Weights of a small GPT-style language model, trained from scratch on English Wikipedia.
Size: width 384, 6 heads of 64 (2 for keys and values), MLP 1024 SwiGLU.
Architecture: LayerNorm before each block, rotary positions, no biases in attention or MLP, untied embeddings, normalized queries and keys.
Training: a variant of Muon for these matrices, 271M tokens.
Each number is 128 + 24 x the weight over the matrix's rms, rounded and kept within 0 to 255. Layers, rows and columns count from 0. Numbers have three digits each.

# q: layer 17 attention query, 384x384, rms 0.0377, rows 18-35,82-99,145-162, columns 0-191
# k: layer 17 attention key, 128x384, rms 0.0356, rows 17-34, columns 0-191
q145:122139151147126146140129107102110161123153118131106142108130119139128135115111140141150123084137128117120137082075117145095126137128110161168120152155126137134133143119142125092149112083130089140118129121129121164117111136120139128121143133164089111098079148105139126120149058138131133137095148129095098105139114150131125131162126104164147103096119143161162125117160119140142106130116141149131118076138137140099084123119119095135146169121157117109141170113123123113118150134142152146132105113117137135127110093124148120147099105132142122137114131131117156163133104126145091109
k17:152158094122114168124131119098140136114114155111128127169135141114121098177122112141159090120145137133133121145105082110107105106115107168133143161140153134157094116143140144143126111110114112148127147130112148139147126111112113146084098113144120158106123152111122129115116122136137129068103127116131176114122150091122144139124121137140116166139124126091120132152125132152128102141147118152125121125113128096107137098119150107129163132128135121129109137150101084142179140160104106108108133086118080109110107111130110147112123137132147113123104102134126129112158173133152124133
q18:063157129116126161063206051137062000142092082138136154188116111143093217145112153112153143186124090182120124218167084222058133111084147129111131149100109084104106098141159173067139157177104045071042193128126174216133096154090190070141126110131120133150151136111139158107180136127107065137105068173112195134112135134107170168095122148171137118163181157091148180024211098162122142098168202100165113188097093076080101170160106104088108177180101095139125076123190164195073148196122131070161165108097147056161089165109106129072147133155160158012083087075086136129126083161127115070
q82:062193167128123149123122155113159117133116103137157107144112120167140182173163075088028141152117090094110170151142230167061079217137105103169155133101079156126152091177080206200081107119142150159142097173096060129040133183107162148219074097112136139160140132165120217155101113051093241131084136111073170093147120132143090132135067040179100129079149082169172153162177228090130128154073070065174101137255158194157143141161131138160110102166129126165104092160120109098135136147111203150161095115117073169141141085115112129170110136117089095145171148120142124110156113125117118143
q146:170193129186132143153153149096108089154099158151100094185186100146075152163135187129078176152132147151110096119153150059211130030153052070153139160159081160163077117102208125069111158010132156003105156151056159135149151163096202143127054121131126194142170119145132119133122255124126200126132112153128063137082154097061145073117204106110090136157228166142096047128088111138150074115133126062161149120093175100172206197219159104133091141147148094150153126133161095146053109125097127211208103127173069152060097102123166103121103116096143093180104130087071125176150074218148120123
k18:145117116084128144136088127104131131129114109144173182114057107137123169075094154164125079149158118089104074131102169088136132191096174058170154117141131116148088130107099128099118112179134133083160106158066115121123125085135144173092105138119123107174134159157167195135139089156117168115134105148129155148141148198157156142119108144123116134168082189117138161213122141099108124128120162110077063132146078135108114124140154145209119068115153126083170087200145156132094127130105167138125166153102114165149097105127149169113104147178093151099111079124141126121159151136074130089
q19:100146067134151147100131108167110093128130136123117121107136119138150095133104130151107139142152149151150128128158099111152141118146129058164129121102140150146148084107136148163113124124112128131141165113110134103147139084157101138160110128121141113149104117106107145148112121125124150074131116089163150140126128109152147108117085124138129149115137118130116130124108110124100093142171131141106096154149122146144093144137133114074107137124143138122138074141134136134124126155153113156143123106159086110097162123146121148106148165135141149110141121128131118132135076074154151107
q83:106136094141115143122111151140149142104091110097107112109146171149149122130100135122137100137134130144119119123102102124134132124129089108144147098137152153137161127109142122136118082093097149091134126115099150114163113111110122138100157111134115126110122139129156104140131141123122123111153140101122126119134119149119141109117081144144162123131124108147088089119112116099105104132149169163123099116126125140152126124115131120117114153099123151086126126128119124110169147140136126134112125071182145108112131134144166110132116122137152155161138147126131102149162095107157123136
q147:110130154120126165126083106115179151105135121145110149094127124151135125128121126126135128120139130114093121130120118130108139132110105138118105119128132159127150140104131119147139132114142095136098149108151099135135112146154126123109112122163132138122120111110140117124114140088148147134125127096172134147152134145103143161137113085121129131147164129135138165119134116119121136128136129118141133136139164130094120114108144125125131116143117112152134141122101104109151089137136107146100129098096108101099109120135147108135151119107128093108142129149105135108125110156089097148
k19:137103146139135145140157145076110126116142083103160161101103088129117141106146127082106128106106101139111120137121096118113120175138053154138118156131102135136101139151138138124125140143152108157091109143166131145145120119128158072138114160172170126127133123117134141121159101139124158122125135164130108109098126152163124136136129136115174136172144122156134110082144108146146122144135164114153154147133126147160123144104135099119102154117109116126135147174114157129173171150120129105161116063149090149118133142136153136132100114121107114133116141136116115119139074123152094143
q20:094155127127115143133103120095145182138101134118124160091152083105114142113104135172162108111129126076140124148112104142153182161164147180156113104103156139196084138079121137150169128131153102130074106116128148169159145109118116116135145089173125136148121106099142095142190176132145122163132077164087116134125151115132148152143122163127129117134057142138132127150128079145109107148148105134125157118115143095073124070052097158127161140164102169152112169099122155135106126120148117146095126129190169096128109107190120111155159119141142171107158146116159123073134087119125131099
q84:119129136127155114117132152065098101160123167117135155125113126151117144157099138126164158114131122154132061124089089179162094142169124115138137101153161157138129129108118175117112107129156096115100165143141178185104151122075128088100082095118108118117104166121163129130144093144166085204128134139161114136095084095105116145081132130093159151137157128089140109141169110205127099148164090140151118142109122106113155171107168147134143159182111086110132127142123157154094168160117107084141100139124102086117110112110111125098155150137140167101109082120122085132123108156148128126
q148:172084111141157143112130092118145094146125125089128074129116129108140116140151127097133106106137116113102083168138136111126162145149109122170107147107121119120113153142128137121112143112131157142099067116131128086135129106140099112070114083132147106149125130090109100145124169122072135136108177144146164151109186133153103119150113126117134133076094108116109124147109111111139118095161152110062175165104119140106130152143122127099127141110118215124172120108121147121133157119157087110116107164144101122133149184123123105106145120089110131125126160103128119100096153105121103143
k20:132183096153109095114160113135132129100145097122115139130112122139157164156132119114162147133133125171130142153166142168102103083122141088147133128131129087085077144120079100150132097126150106128145124077127106112108134121102155119148124130127118124140163111145124131102141090123118159164133099078116139160150164141170132132099111119146140136097111087149110119153124154093096137097145153148135146145114152164131097159125136115150101130123164189172125101117190122089151128134125122142184068102137098151137104122157147102121063173131127151126142143122132132098167118110106108130
q21:148136137154126110139123091135125093140155130098135132119128119151125122097152121133127129170116129087125112127094094151097101115064160111129130112143130124114108118120155115100146148157172146112115101072146151121136066142093141103149135161114124110139128117133156153163084132164126120101108124177129124177121140102102122176129128124140085096122176114174123150134120111109108140120103110127137123135130154150119105137153148105133098167111144126118118110103110139126132114149127103122162126105164132132103133138100175127142153140144183136126163107129139144186090087125161122165
q85:118149141121114120146129098140118109168117130144145136118124152112142105141140117129102151151133133102161141142127163136134113159121170137138097121123101150130148112139093114118114124105125137115134110117114162125092113141143154125144142126130165113151121130121113120175073104137153153126124113159120136147096136119146123117125117157111092100146155125143119154145086122106112166123087130126110116121152146121122111166170107119147117143120113139117113141157138128126137116127130133160130130142120125133130112127107128108127130153115122135146137114140111114133101116111145129131
q149:096140104145148107134149135166114129167162104134125149136136153137136134160111126146125158120116138144136148130131165140116087122111117140117127124155117123113139114135076145127141147123094136120156135147093146108127109124131143109123141091095156117121126123122128197122109157128137124115145120143144132135147145146113121152140154159135118119088139149143127150159108154143120118105126122110105126129123118114092151099126131106132091127129125103155136126145154158109113155138113137136156136161114105132147105164079124144128105112125103128141139129173112160142138118131116154098
k21:155094120129178143120127106153137145160131148122121156151113140142120143122129122135134159141132099155118110123128133102109128122127141082136133140152123093121117112107090137116113151107125125114139133114109117140123130149126168107131102163105123113130132119138137128157131108170134136138153091119109098108103116129131115163085142142146122139102098133185163100142110129120126147101146154138111147161181128139120135107143109128145063097117111166129136116110140135130107112099099152133132144134142164099116124183104108143117121109122129151141130166131157126111139113143136144127
q22:145104119126125160120156141147161184127173108116169110082088094077130114148120105116124109120159148131137119120113120121153163120140128116134132091098137096149085136131155104140112149108153153157139132109147136131083126158141082119106100144132136129070118142097114094128146121078123113136132147121128084157176122163128094109125141103172095077120136089126116121163126103101128148111164141096061157157124140105160168086119137151124144133182135146158128118109130110122141097071158127166154107118175134154136135141176160107168126125128150118136132094117151159079077094109076169165
q86:133073128136130174109114128125108158144138108109105150093117128112148107134162108136128139135132149134120131110145154109107128127133116134107107133086119123153106124158090106124137161122127154146157161133134107141148083144157138123108156183166105126097136112134088107110141156101140153153115163087135146134160160132111122125154102153172089094132126146138124109175152124105137139160120129102122139141120107106153149139102130139109134149141115092134123098155142132112138145115129107114154127098151124062158166120128092138141125106134127078146117159113166138081119139062092143142
q150:141127164150132155100142116135123160132144107139128140090113102108116141128188099111107122147136153110118095112147115113144149106114108162085107143114135118155146135152172115157142185142153155134167163149148110143160097133147134139104116126111151134093140126136090103121122153139132125123162122167140087148148135136139156123111118105115131102150187142128131134149094115125103133104107125126111133130169156142132141147132130114111150111145134138166120115138140128102156138145143085149174145090158138133110153124146133060148124108091160095126114104105122135111138131098104139147
k22:105136162111114108110155120153147130121136103180111121100139139131154129148150152104190165118123122138135138118141161090126100100124161107075131093123132112137106163118124179127106114126109140117124103165142145164144123140158130108132120104148122174126131176164140104133154069128133064160144186140088084125113078100098150121127130085134158107138127105148119134096136165133110110134107123121116091160087111180153135113156122098125112091160115104125111121125114154056106113178119160068148122141149098132160138151189077090129131173120106113106136089144100130134144153132144155152
q23:172151143138128120113148138106108123146161113133104113132151129141123120131083164141157110116134142135082105117113083127130127119121143104135117090146139124148106122124116141136129087124129137130137127124111157142151127124115107161145149112114109110103099145148133129082144117143146140128123131145122147129151131100141142128133126116147132110149147098117160125114137127134119130141130123147142135108143129122146117123049122125106158114146147063115150164116108145132116094131116145114144144085126123138142130117145148116153144145132157163125126088118142144128160129121158112129
q87:129149131145131134150140160115121117132163119149093143117143117152101153129130130123124115121134145139118128136120112094136102065122140116133134128179145136148098155139132161125106122099133115106160125142110151111139133107120094129133100124102114116124107132140154131090153121128140153118077120129133124121125136118118114140120128125123171102143148143134149132136151151122110106132124132149136154136130129103117130108126133118123138101137128097130118141158146138127124122155132171120158128127127140133118114100117130131129126103141126128118129120083137126143144148144145116126
q151:159119114147111136108122112106124134119149134128104111135123155112135122125132114131125126098107123111093130123107130130134136138142141144133118125147163145122118141119110140127141108117127109113129127120124151134129128111137119143129123121140110128107120120114156150097153142150133144124101135120123144102141132116143139137123114120130140120132135102124156169116137160127121106128133139160110125122118116132122111105092100112102140132119138130133133148127149121117108123120150143110133144126131126118137133120129125113152101111142133121128116116143147139148106148125161157111
k23:116130153126105143120168089143088098126074129137114135167139139105102131129099149107110173121087130169147131125126154121108135159130147148091155159146152115122170173135144157086150122136103099095135164129132117142093137183168151103147089122105149162130137114112107130125108144127106106119134150124117135094112133103111144117110159091148100128142149174100147104114151172108129126124127135098160111145136120101164145120154127115116137127146140141125137152087138117143123115132122135158151130154124133109098145131129103134116140113127132117128121110131096127151108129136132138132
q24:099114103119118092159136126162112120162144131088136128149126147113126146133148136125109141146106127109098109121142133127128125125112121135102134110145118149110144142103152111128135102142130130136119136142132122133132155120158125090120148121116128124133129099110131161132169115163146148077090122134127106118108137134134134127127117107108157135131115115145147094130152134150107158115136162125135132143130114121144105157141131105140114116118138107112122107136111136144111133167119136125114154134104115148100104130148122129082117109105127138116111125138132105169131135146127146113
q88:113130139137113147148123141155116152127154077120130122156160126126125154165122150118130134153109116121098102098101106127129114125120138149129145147130146102117147107126134130120108105091124088091119156137104109147128149145157121106112126067115130141103119147135126149113143123115144131095111155129128110117143138128148177167131113151141157155153124138143127118130137143158123131105130163169114076093115130143147125104096132113152128094128163129126122132154162123138147126165133134110152154119139135139121126109112156104094083128133144127105116089150136136146121107148140150113
q152:126136125097131116106125119154133118139163112142124097143128141143151116138123160144148120141130148116113110139142127143118132147119128137152136135130155113129138120119123126120126130114128113142129124122140118126167136122132140133112155121128133131139140140143109126121122109115123108111132120099124160104128086121126143135156134130139158147128151131103151130139116120106109129154134132125122139128124082129111109136096117134143127090120166130114142115141087109145157130132118164134133087135123140150142141129108146134137141103169119139134133107110154130139154117107147125142
k24:145101136143156189114126129116116078141133150144138155126164137107094113102135117132108161139167146171111123111135156149117131137121124098119127153177112132123114123118116113105129138144138121120083126123132159119135130138144105131077108134117137125121114141132131141155156132128178053128155154133110098102085101087076129141128172177158102096153181100132133117092127092132111095119162102113171110161121104082140110119161096109095134176148149104103120147146100154123109120141090103110150127158150139116136133113139102151130119137160139125129080111113135131130153141142152117102
q25:121132120118168108158137129156160121106105106076136131121089145122103076149151127134139138157148133113109139145121118127150126129114158128150145103096096147139091161117121108167126152095124105143139133096089142109091095148132113067135106141136112102138128084115138099146092117095134122139122135127140068135122151143110093108121150117144146122118027114089141131143125107073144131149175115082137193099109147111128132106124163133115104112116091135122144098105155148113158124171132098106131147136109137154154145124144175135133150088118139114134129154138114142132068111150125157121
q89:135116146101110150120147118126119140120126158117122112159106140101156146141128100183139146126058125119113181131082139118129129178107111156136153086159196147165120119120128127159152122135127096138143142132110177085126145128115113119134146110136129116120103085120175122133110098111105145167094153121107104143171133145149154069160131141164127148087086109108150139141082111120171124182159107096119154125100142120143109125105139107083133132117160141110141126117142098123109093136131155162120137132128155144165112134142148135114141120123114151109123121110079129119081140117150137131
q153:129129128122127128127121118146167115105138138113169116147126107125107118092151118130135140108138088106180152140090109107126105112157141152126110143139135135128146135189120156140125127142114121140151162133119096101120148132116120106121135115133168119118110098143140110082127123146099144133168096096102153136142106160165128096110105178125120148132088147115110144133077125114152124114150120119115159101139147140155098127130124098114110116154096128102118121152131111115147171107168112138118139143152135141124148122111104134144100129140120150097155136169123111149101138070122146149
k25:101137109135168138165099202109122100098141146132145125105099122146142109120096157162118109136161078130116091103123122135099136123113150153102094106112114104078111085088154125171154093145152156142133086115154108106188112111120141136126127147118085119142140141098134119107122127141155175131142110151136126148121142193134128144125109114115133147109102166134146123140155123118129158124104147137160119145162101208095156151114142127139115112115124129120094174134118069139102129148108094134158125110124144164091112124145091084125152119141136135145140100102111158120166135138123119157
q26:145121102118133166145113115131107112098109088128124140095116162137106103107140109153126127105139108091117157103104123109123105146097134163133120110125117135113134154126124133139126146156151139134140133090159151079162097168145093082123135173114134088135113115109106171108075124111125121090135105113098123137169173128141115172144119186127159152120129152126148151112118117162158158151129117122151146115109125113132123107132127118157090144082120133104104108123098152139130139137130110120140143126105139115137111136108119135152154075095129154123125136156151109112117100135134115137
q90:123126096154133139119119148141116120102144132125151133089138132113103144113126134173138129102131127121109114108106116137145107165144116140151142126132127133121117147187127154111114116167129108168112109101126136091144152101132140122113129131126130101084128124102132157141122086133141161079119162150138134106152172120153082156143130170124164161119109118118150117078139149133112111137157143128123128107134067135097107105085126096120137155116123113094134143166113149132115141106109135150129151140168127159127090088134114130159115112167091128142114142108142112110129129105109129105
q154:087126116119117139142129174109164125096127124114135093116093137109115127134143119131113097123126139149157096124115139102124118141126114130117098110126107136147150139140180104164140107126116097082131125095141170147141107121131100092107122143133165106144133114085148157130095123146144141121109101103148084150135137140124115129128109148119117083162132138118136116098149123116141113140154155133114142110116142129106123118132113132103143115127121116120154128127114121105133139106101136120118162131149148124136097135122137132141148108100133135135137161117142145108122080155123125140
k26:132096136135153078143078147131129158120136069138118147101130082099144157103133106131137134125177112106104126123156116115158142112105094128099094168112123146143102105139130122107167136141139114132146114124157149162162133108104056098127124139119105124157112110125155136120145108132154113137128135114162097146105150156176127118127162153132121120177106129128105102138113140151136141127141081145120120109140103124127133146099144136094142153117122118091141156132094123125142111129132143100129172113149141098149082120129130140149111094157119116138105115159149163094134147150113137102
q27:118141133149172090148149155143088151128124156156116118089072111132138113087129102124108130090139150101113109147113082109142142074130209058154168115124130113131126073097113157147129113174170170109090132105116128150127104119099106120118123129115154161115149117156112083090166118174117113123135139131129139128134154144178103132169144089105095133100177123102114120154171141104109137099056113171147122171100103106144134096147125140145157136139144153152125116160126099108097128196102128141117121149110131131162115120154057144130126130110128081081091099145126133122140154134170160115
q91:204115145108071111101108105133095138127119152111100112112072106130120146122173149131127107132156113159089117118125104112126124133144139126117105102132128114126123169140136129155147094129154116127098131106124138093159122086075118133091142130171134153119133112109110108144156178159124105142124133151158093147128137111160134071124110104111119130138132154110125160137126091119112144112107157135125212141137151167124115085122108136089097111148112086141149148169106066124175131106106102158082121127174171124115100139151152122128162131120146127153142106127108152144119183104133143159
q155:133132129131139100140160172128169128111147098095099072141119114105085118114127153149132154155123110145135131125095089106119132136167148109141131111140089122126120162114100140127122093114104140114083119137122148110115144114138156135122089110098119148105110111134119166149149137136112091141144153175074121119126124134164106140113093113141114139123147145147117084090176126123069104106134148116169088132166134093119158121157086095172157128150127142098099144112152104125148104149103111129145084135113140119149110121180116115100130149082162156089117107153109122143134147151163080167
k27:116107123098115122097129094127129128124133111106110173107124146088115163125108122105159123161099140119127123104078115163107139151101116120183141121136169120160095138137126168101123160133089142125115158123143138128082127152126126146128162118112093134099101150101098162142150115156123109123162133150177137154205090112131158150128105095143128087071162171059121133102141116132119129128152102094115093125150133130122112117121143104125118168123132115108172124104117171158139147115095076128126126119168118083071177166171175117114157118140134123099141112127227161152115116077190119186
q28:132062174135140099158117139151135150122164178080143101110122094130135071128121110105107152171082178124162143178176105130139153113184120080139174117064150120123152099112130095116107154089065173183160150110151098142132106172115148139109137157115146115120106125207097116153115188117101125129131093162137069167119127109126114143132138103142075060071142080139133115177158139124087144123135102142125118167154138137140138149188165111154097124142098127176127070128080166092111161103158115138149091127140067147131143120135146105138138163093163120120139169131126118121152094113099093142
q92:144039167114102129119163155195173189095144125130163107089062093178133103107151109092131117147135161100157159141101155141133126117134084137198108124114128087155110128102099126117127215149124154124082138126132141116143117119104108135130133120123098131087131120162137150133157121170092129154138174122148127107080073144123152158141120091124087137130180135114072142190160144139134116116122092152161100129169107132136128145125086128137155131139162163112082105118083128089130113137118049140141103163104084128142183174167168145120137136105174059064132141134118125106102120103140117143
q156:136139139136108156140152104134110092158134146105117112111093084120096100112179141128154123138122202129121104143135151132110103103095129110176135166122115093121138101122153115164159118081104131157141165131177120087136081132124148124130119105133097120127139133141128100133115117138082151168106131139170128114114121099099137138160080090147109081097133085157125136169169115088084119127128107092143127113205120186132162113164132105143138124132105123168125110155111159087154105121075125145138114109130142141164125129166100075149142168132146091097111096133119103103140157134097137153
k28:109128152142132115109136145042106122115129107185130148140093099140132106116115202167128141125120109130117111122111087058142109118127161153092188099086129103170103109109109159116133085185132101166127126130150147095160107132166131137135085135113121138135134149158074113075146157093135203132140136151108155034148074100199135092148114171133096100079093118162129120159149105135135138118123118122123176158142149110129137108083153119170071148142106119091123139177112163098146089127127187167108128114088115192092133120141092194109167116152116182116156100168115121095141205149120121121
q29:147115110123128152156166102144120127132158146139106137136127137128121127134176122154154134126111128134108120117155104120087119130140136147136129138134114124173089172124105154106109107133117108126135173156122126135092106112162115130130114107156100136127101121127138114116165110120117128148139155164110114146146120101115141107145143110130141150144122102132079132081136140119085130106105115106155114093145098153130121098107085103110136135153124114157155146113114107109140132150150111079139146118118155158158115124141111122131146148120151116130138133127125146122076129128122148115
q93:134113134122151122143137140147139086115164126132147133116134108138103116125150124143100125122087121165095151104136089122121155118139125163089149112125149127124115137162108099095103139128136149122130164126134127138112144127145114126106113108158149143109137161154135132108121119126125097101130171155117148136133141097116132104104121108135126150144126120172156121141129112163149106143143130147104147125106121153140151113140103103113161140112160145120146134101108113127134091168151107098118150131134156155124113129139103131118110115156121118147141120137127170138114115112130123115
q157:116124140105099121152135124098117112146167153112127148158132150135126106132122150088139108108156130148123155110137133117147151105105126154107130101120166142171133134173139096100123140144131145133126137148119123114083171142141091151145100167137124124101133105123145102115154130122152122115138153143108115093115126079136171098139125105149130107130163120115143107116129128136095127128145122138139126093134118117164131102121087129122141143137152160134133156129150127134121132163126177102136119145155140131136125110120135130137084099136121099111132115142123158140134161135143127093
k29:113118156114111127111123108127120129130121131122079114161142157121126119078112109124107144150114138167135138138110133132116107133122149120133115129141128121122138145146132141101124131127113089126149133152114158142156133118143140113120124108096107117121096124110098120112125139145097106128129118098086145101104108143128130119131115088130141144139188154104108113122137142167090150119121109131118111143157169139137155149127106124144127098131155114102127133110131125150129105117103130116134128150099129155113162127131115107104113152085119142092140129121124107157102152153163112124
q30:152095158141158139203149121159174132132164101111136138081137129102066170093106079139107171097153131120159119094115140116102150072091179203120115091155110121148110130122203107137102145164139164137116120100184116163132112125122128131137133098127129066078126078065085112119134100118110099175121112161140156105220133098112147123154156095099164126130169053156102115119135093138102140134090112143111094115169170152117107147119096193147095169152070158183102110101081108106171144107120107122145128074150116118108154164148117100116123143103166061132107122129107148165111114098125098139
q94:135137121127144134130087112142095134152123128114128164136102114122138109084141082131120127128124147131114104089129110143120172117115185174067119136142113079092119110165114121123138154087122173169127134147183101141125107145112103118115135143121146135150119148132090149138099101136125106130119130153147160129146150131151136149122125111110138128147122107106118115155161106128117145104146106097078130175138177141093111142161120140170090134157093127196125118108157156153128149146172137119190133123104143114102137146140130120079117167121168127156147137177087134118141071092135123130
q158:129140110092115108133108113134139105170150104128143139135130154111141132109129111103159111185126173117123122125103123122148120121117155143101160135113104167133123099126161097152117172152128170103173145159130111163127107169111125158122107136139164138120181099118104134147119145151128094112148148115120102131151123084128146138144120121094129100126162126099136119147141158163142136153138125132137108123158144169124116146124147150115104146144141111131136091153119091058103119159138115119138113175108130146105178124089070140102102118129131074125105130149149136090152137143113133089
k30:082168149147093149127178107155112119123150144155106120112151079110125126169146140148111101116151127156106131074141080127100107117125133105128105076112146178133103130103159111144104100113137136088131144099116145129137143126132082111172149151122132134140078114123140158119162176175175156104096103091120086100115113170120111100118101126106103166150155138151162149092148147134095143139158161117107146180152102124135088127169117087156119112141120099140136138139143105058124141151110123121177114130102136117141066138127113145078108104176102145123073117167144169123085104137103115149
q31:119121127091111127103094142116106125128150087169122124118141100123121116145143149137159131094100124145096112158119131119172171110151124144107124070125112129139113106138150148093120136127116134119116135163076136139160131114116120143131132107148139120081095134108145125119140145137147122124141127134118122106127115169146118112125106120144162123150103135110140101118125088153129058130158149128154159109142128094137131118071135128075196116139132134139148121157156112126102124104162134121140169108134115109135129092136115135126107122176133139098108144127115156116132122139209134111
q95:122134136122140152160127124102104142131144111158131150105144139134143148116129138109133138089101121159126115125120133102161131147087109133115134111140163128128139139119134131126108084115145105083146120155114164129127115081117109130138141108116152126121049114108150101088135118128164126119093110132136114118132153166162136108143129146105159110188136098127124130102122097145152097146157151118148124119128133148091089121093141134115161090150146119129144100136154121132148097095120143117125132097124097100134089103121150123152122106161128108106107109112122155135138116107143145128
q159:122105126141137127142125148124098125118151124143133134142124131115098137104131110121117132102124104114108154120103121123127114123146134147139082144135133118155098136137144161125125124120093127128120137139122135140147152111107107123125101101123144139107102121155108116106168129135113112110125113127118151088149094142152150131114115141103117120161131160130116110137134126099135132118136153153137118104117133096121123091114125124093146115126144142110113120123121114144119110104133118120109134134139111122118133124155123120114119133172139132102120140141145116112128117134122146132
k31:110100165103088154100147088107122084177131136125123139170171135149127147136139144103111140131125140168129121130131108096089115146144109151113164142121146115167118155125105142130130104131154085145127153140143133138092140163122095114151100087110141176122147141113129125121164146140113107126132113156100093094114118111136137129103115117140095125142156144127114106092141138148076141137147124109115119156137129134139143094141139127123150079139151130146155149147111093108120057141110132140159090100085161141170143135142139088146133141115128124116116105134130133154087147145093104108
q32:117171110108120169156053108136079115158114125128138151140162135130141150128122081116142114142111124159124142143111112147146128139146140140113139164125134141129096119139109154092125096163148124165151121126120174122148126123114108107078107117148161169104109130121118115142152157145129139081138114144122119093134134096145150128140090135131156127145086138086125130101134090139140123140134091133122100119115158088099163131154175112143175147116095131103152123093100152189103136135136103093142111128102131118146164115132143118064147149106147116134095103138143107118145112138130114138
q96:151137129179138133120109145133098094157090178123114090153124140117149116116123108143159154159137115150114112118136117154120146135136178137144111131147136143118141088114107089157130112096149129132117129163106183114102101099144096080145110113095118143129109165144110113131173131147144116127110093148121114159131089130124079144111119145111117146114156162098142088123114144159146120152114177153141096156113122076119128130103155089091186100121106096123106147072122186151099111140117076123115146119113135103125118164102114166122185124088139138113135118173101115106143125124146154133
q160:126134084131122124122123144124106156109118120115137142137125116147132123133095096137108139094105138111127148154087141173130139081184109152122154140132136111156129128118108168133099159116090104132114162128136152130137142150103139066135125069132151159115117129100131122105135091129168184132132134149153088144155119141092157122138147180116110163104132134122172101147081127161121110151168148154159075102119110130130131101127166075130154125126118102093128130125149161161153128129156055143104115143098090138156098156141129088137122134107076169093127127094125121117166124115148137120
k32:083140129144161117132169120145106110132116131115143159146133107118149131140156151112128113131104124101144103112139133132122113147131144099117115159109140114133111148132127174137118121126125102123134147141118109099140153159087098136164135123113141131132157125074077159089108126107163136088147123115091111100120131158127099170146140103127135154142083148155160171142185135122118135118165128128098133136101097114152160154166128083119106149136151150138124143136127142121117130101154181140105132184103123121114146125118154121129107100134121125124109126117132151114096129100111136106
q33:135116154159116124098103152093176140113106099126092135147074115110133145135138120169168138126124114126130127124092127190124131113141055126133150113142152135139145175116128116118117137155138133192087128108109138144135122129173153117140110135157116158112135117141135108115118111140142157109117144135155134107102126111156118119121123149156164111162093121134123072114094121128118172094113091139128112103163102089122125118096123145135136113144123112107105127095119146138123108133143092122085114160140110056106106136106131093131128115103141125103108144156151099108153104163147116105
q97:152131129158138161097113134134121128117139120133162110126111132151173107133187142144113125126140164171090153145115143146096129130127118157140120159135127105129090155108155137114144103124143149146136100104139150135148123093146156086105139127133133153092125116120145117126092104167120132111128143145127095142105112133143150142120125134132134135168137117110136132132143102139120124105115073117145120144153132153139090175138129148117115125146113130136129113120136128090132130148141106098151140100146145094169113137119099083114139143122150120142137103142133136135167135151116110150
q161:117152127168108119125127138110112107153101148143106133130103122119167142128152113134118073145133132126125107126116129133143140125155097088198171149112135122124114129088148149115147103141096171103118131110154123105109107120099146110116127133119152124090147136119134145162100148150132162128149117124126138129076122152118113111137111155104136126138103133087096133125078106121162136118141122111167151142149123162144118137142150103130099114135097131161127063125109139123121144125148123151126177124121109156130101106161139124066132147119115143103142155140113133122168127164112142109
k33:117119111144124112136099129135118136161111145144137152123112114119179090139129113152094139126163115115092101111158169148150149132139154133118105110127136159126133141145087130147145120122123111148163120153103121132102164159135138151160163129158138125106088122133125121166117113120138137158119120133153086127128117111127130132138166123114115123114124140129135127128109131141153146090143129131066140128142112156087113151149153127106100112118125110109124123160092111116110144104162124146162064126199112101112115150174163105129155150124091177119114151123132102109180157088104110111
q34:128138117127143146141184116107117140090145160125128109140140153102174100165109168131146129143166093115122149140143063120091152147122120096150108145127094158134112144099141146165145107116089124121148079089129132134129130172118119170105152136135126152163128142133131140140095116085127097123139101137125123131153134135154124068148137154123111084111103087108142130132089094102154149147155133114069142090136140101153135140071122160138105162122167131097132131092113104130186120170135147123140148119096140101114109172127126118126151140125127172114177154076103161128110152131142091143
q98:176147112108121166127096108126103099148139138178124114150087185126123150116132093100180148135091122130117157134133138093117117153101102144135170151154132125129141101102103091066140132136141121101106104131072130148138163104141103169118094136102120132136099154109084097096137135137139109129103163106134141103101101115111137119139144176149118143142138154123123100189078094147091158132073147143117139121104139141142176119096134146116100125129129130129122154136110117151108133133115124123104109104108125136147130131142130105139119111137136107108139157099146146119106141163119138120
q162:103148122139077160141078126123134121126139143128128134121115169095152125108131080125114163137139087162138153146154124124088160170110118149106130159149145127118156101097118139106114122141135123138117125149151140079117107115131090152135118096089136160157129153164097138125148149117185156111144094107073158117131148105153134107131103143121150102139108141129138123131143130138064121129128151132124139168130140106114115104086131092118146135129124101144178139117159111129122130156149124106111157144114135135138101128103123177133103110127115143124163091146124130130106125122111111158
k34:143122124075116150142124102113155164125134103124110132121136101140130135125159083115158122151141121142134168134110154109130115131146160099146090126138136153160101147127138119177148118161133111130115160157130180130116118126113143124125132177132132167089143091108156106132089128156151118141121095114131122144091131188135136128106048148141164114119129089114096147098113140121152101132140101173128133105145118124096113124136090137163112154104139150126121118116174152157158114102133091138103126141139142112135122139129123114108084099130113143127150129145118132099147172129108120177
q35:132143070130073164129122128149150119131112135121116122113096155123154131140137149179138122165136117116109118125115148123156132127145136135115119137119141127144154129133130129104123128146097107123164122120102114083123117126167173104122134128138175100142139122145120118089087124152136143134143119117129132170124078137163133123162101122103129120099156144107119187155155152096172150146128101113151167141108109142167137146084113120156114111103124175118134101127126122107070132123092165163166118114134135141108104117133101147153120104145133131139095183116138105114103180131118120168
q99:140154124133119135147092125093101129131119119110120071132127164100127128133172136160135137130112101139113104124106103157164147164103125113131126124094125124118116146129129102100145121117130133109140138138116185108090123106137141123143135146143148090136149172120146119145130193131144138137102136137139145134113155118113119104135154127113140123161113125118118153143100123119136128142101143137143110110105137128085137161058127157131136130148125107112122134092163156127113148142146148128109145139121130133137151129093161157127151122144148118133144113120133134117094105115132148125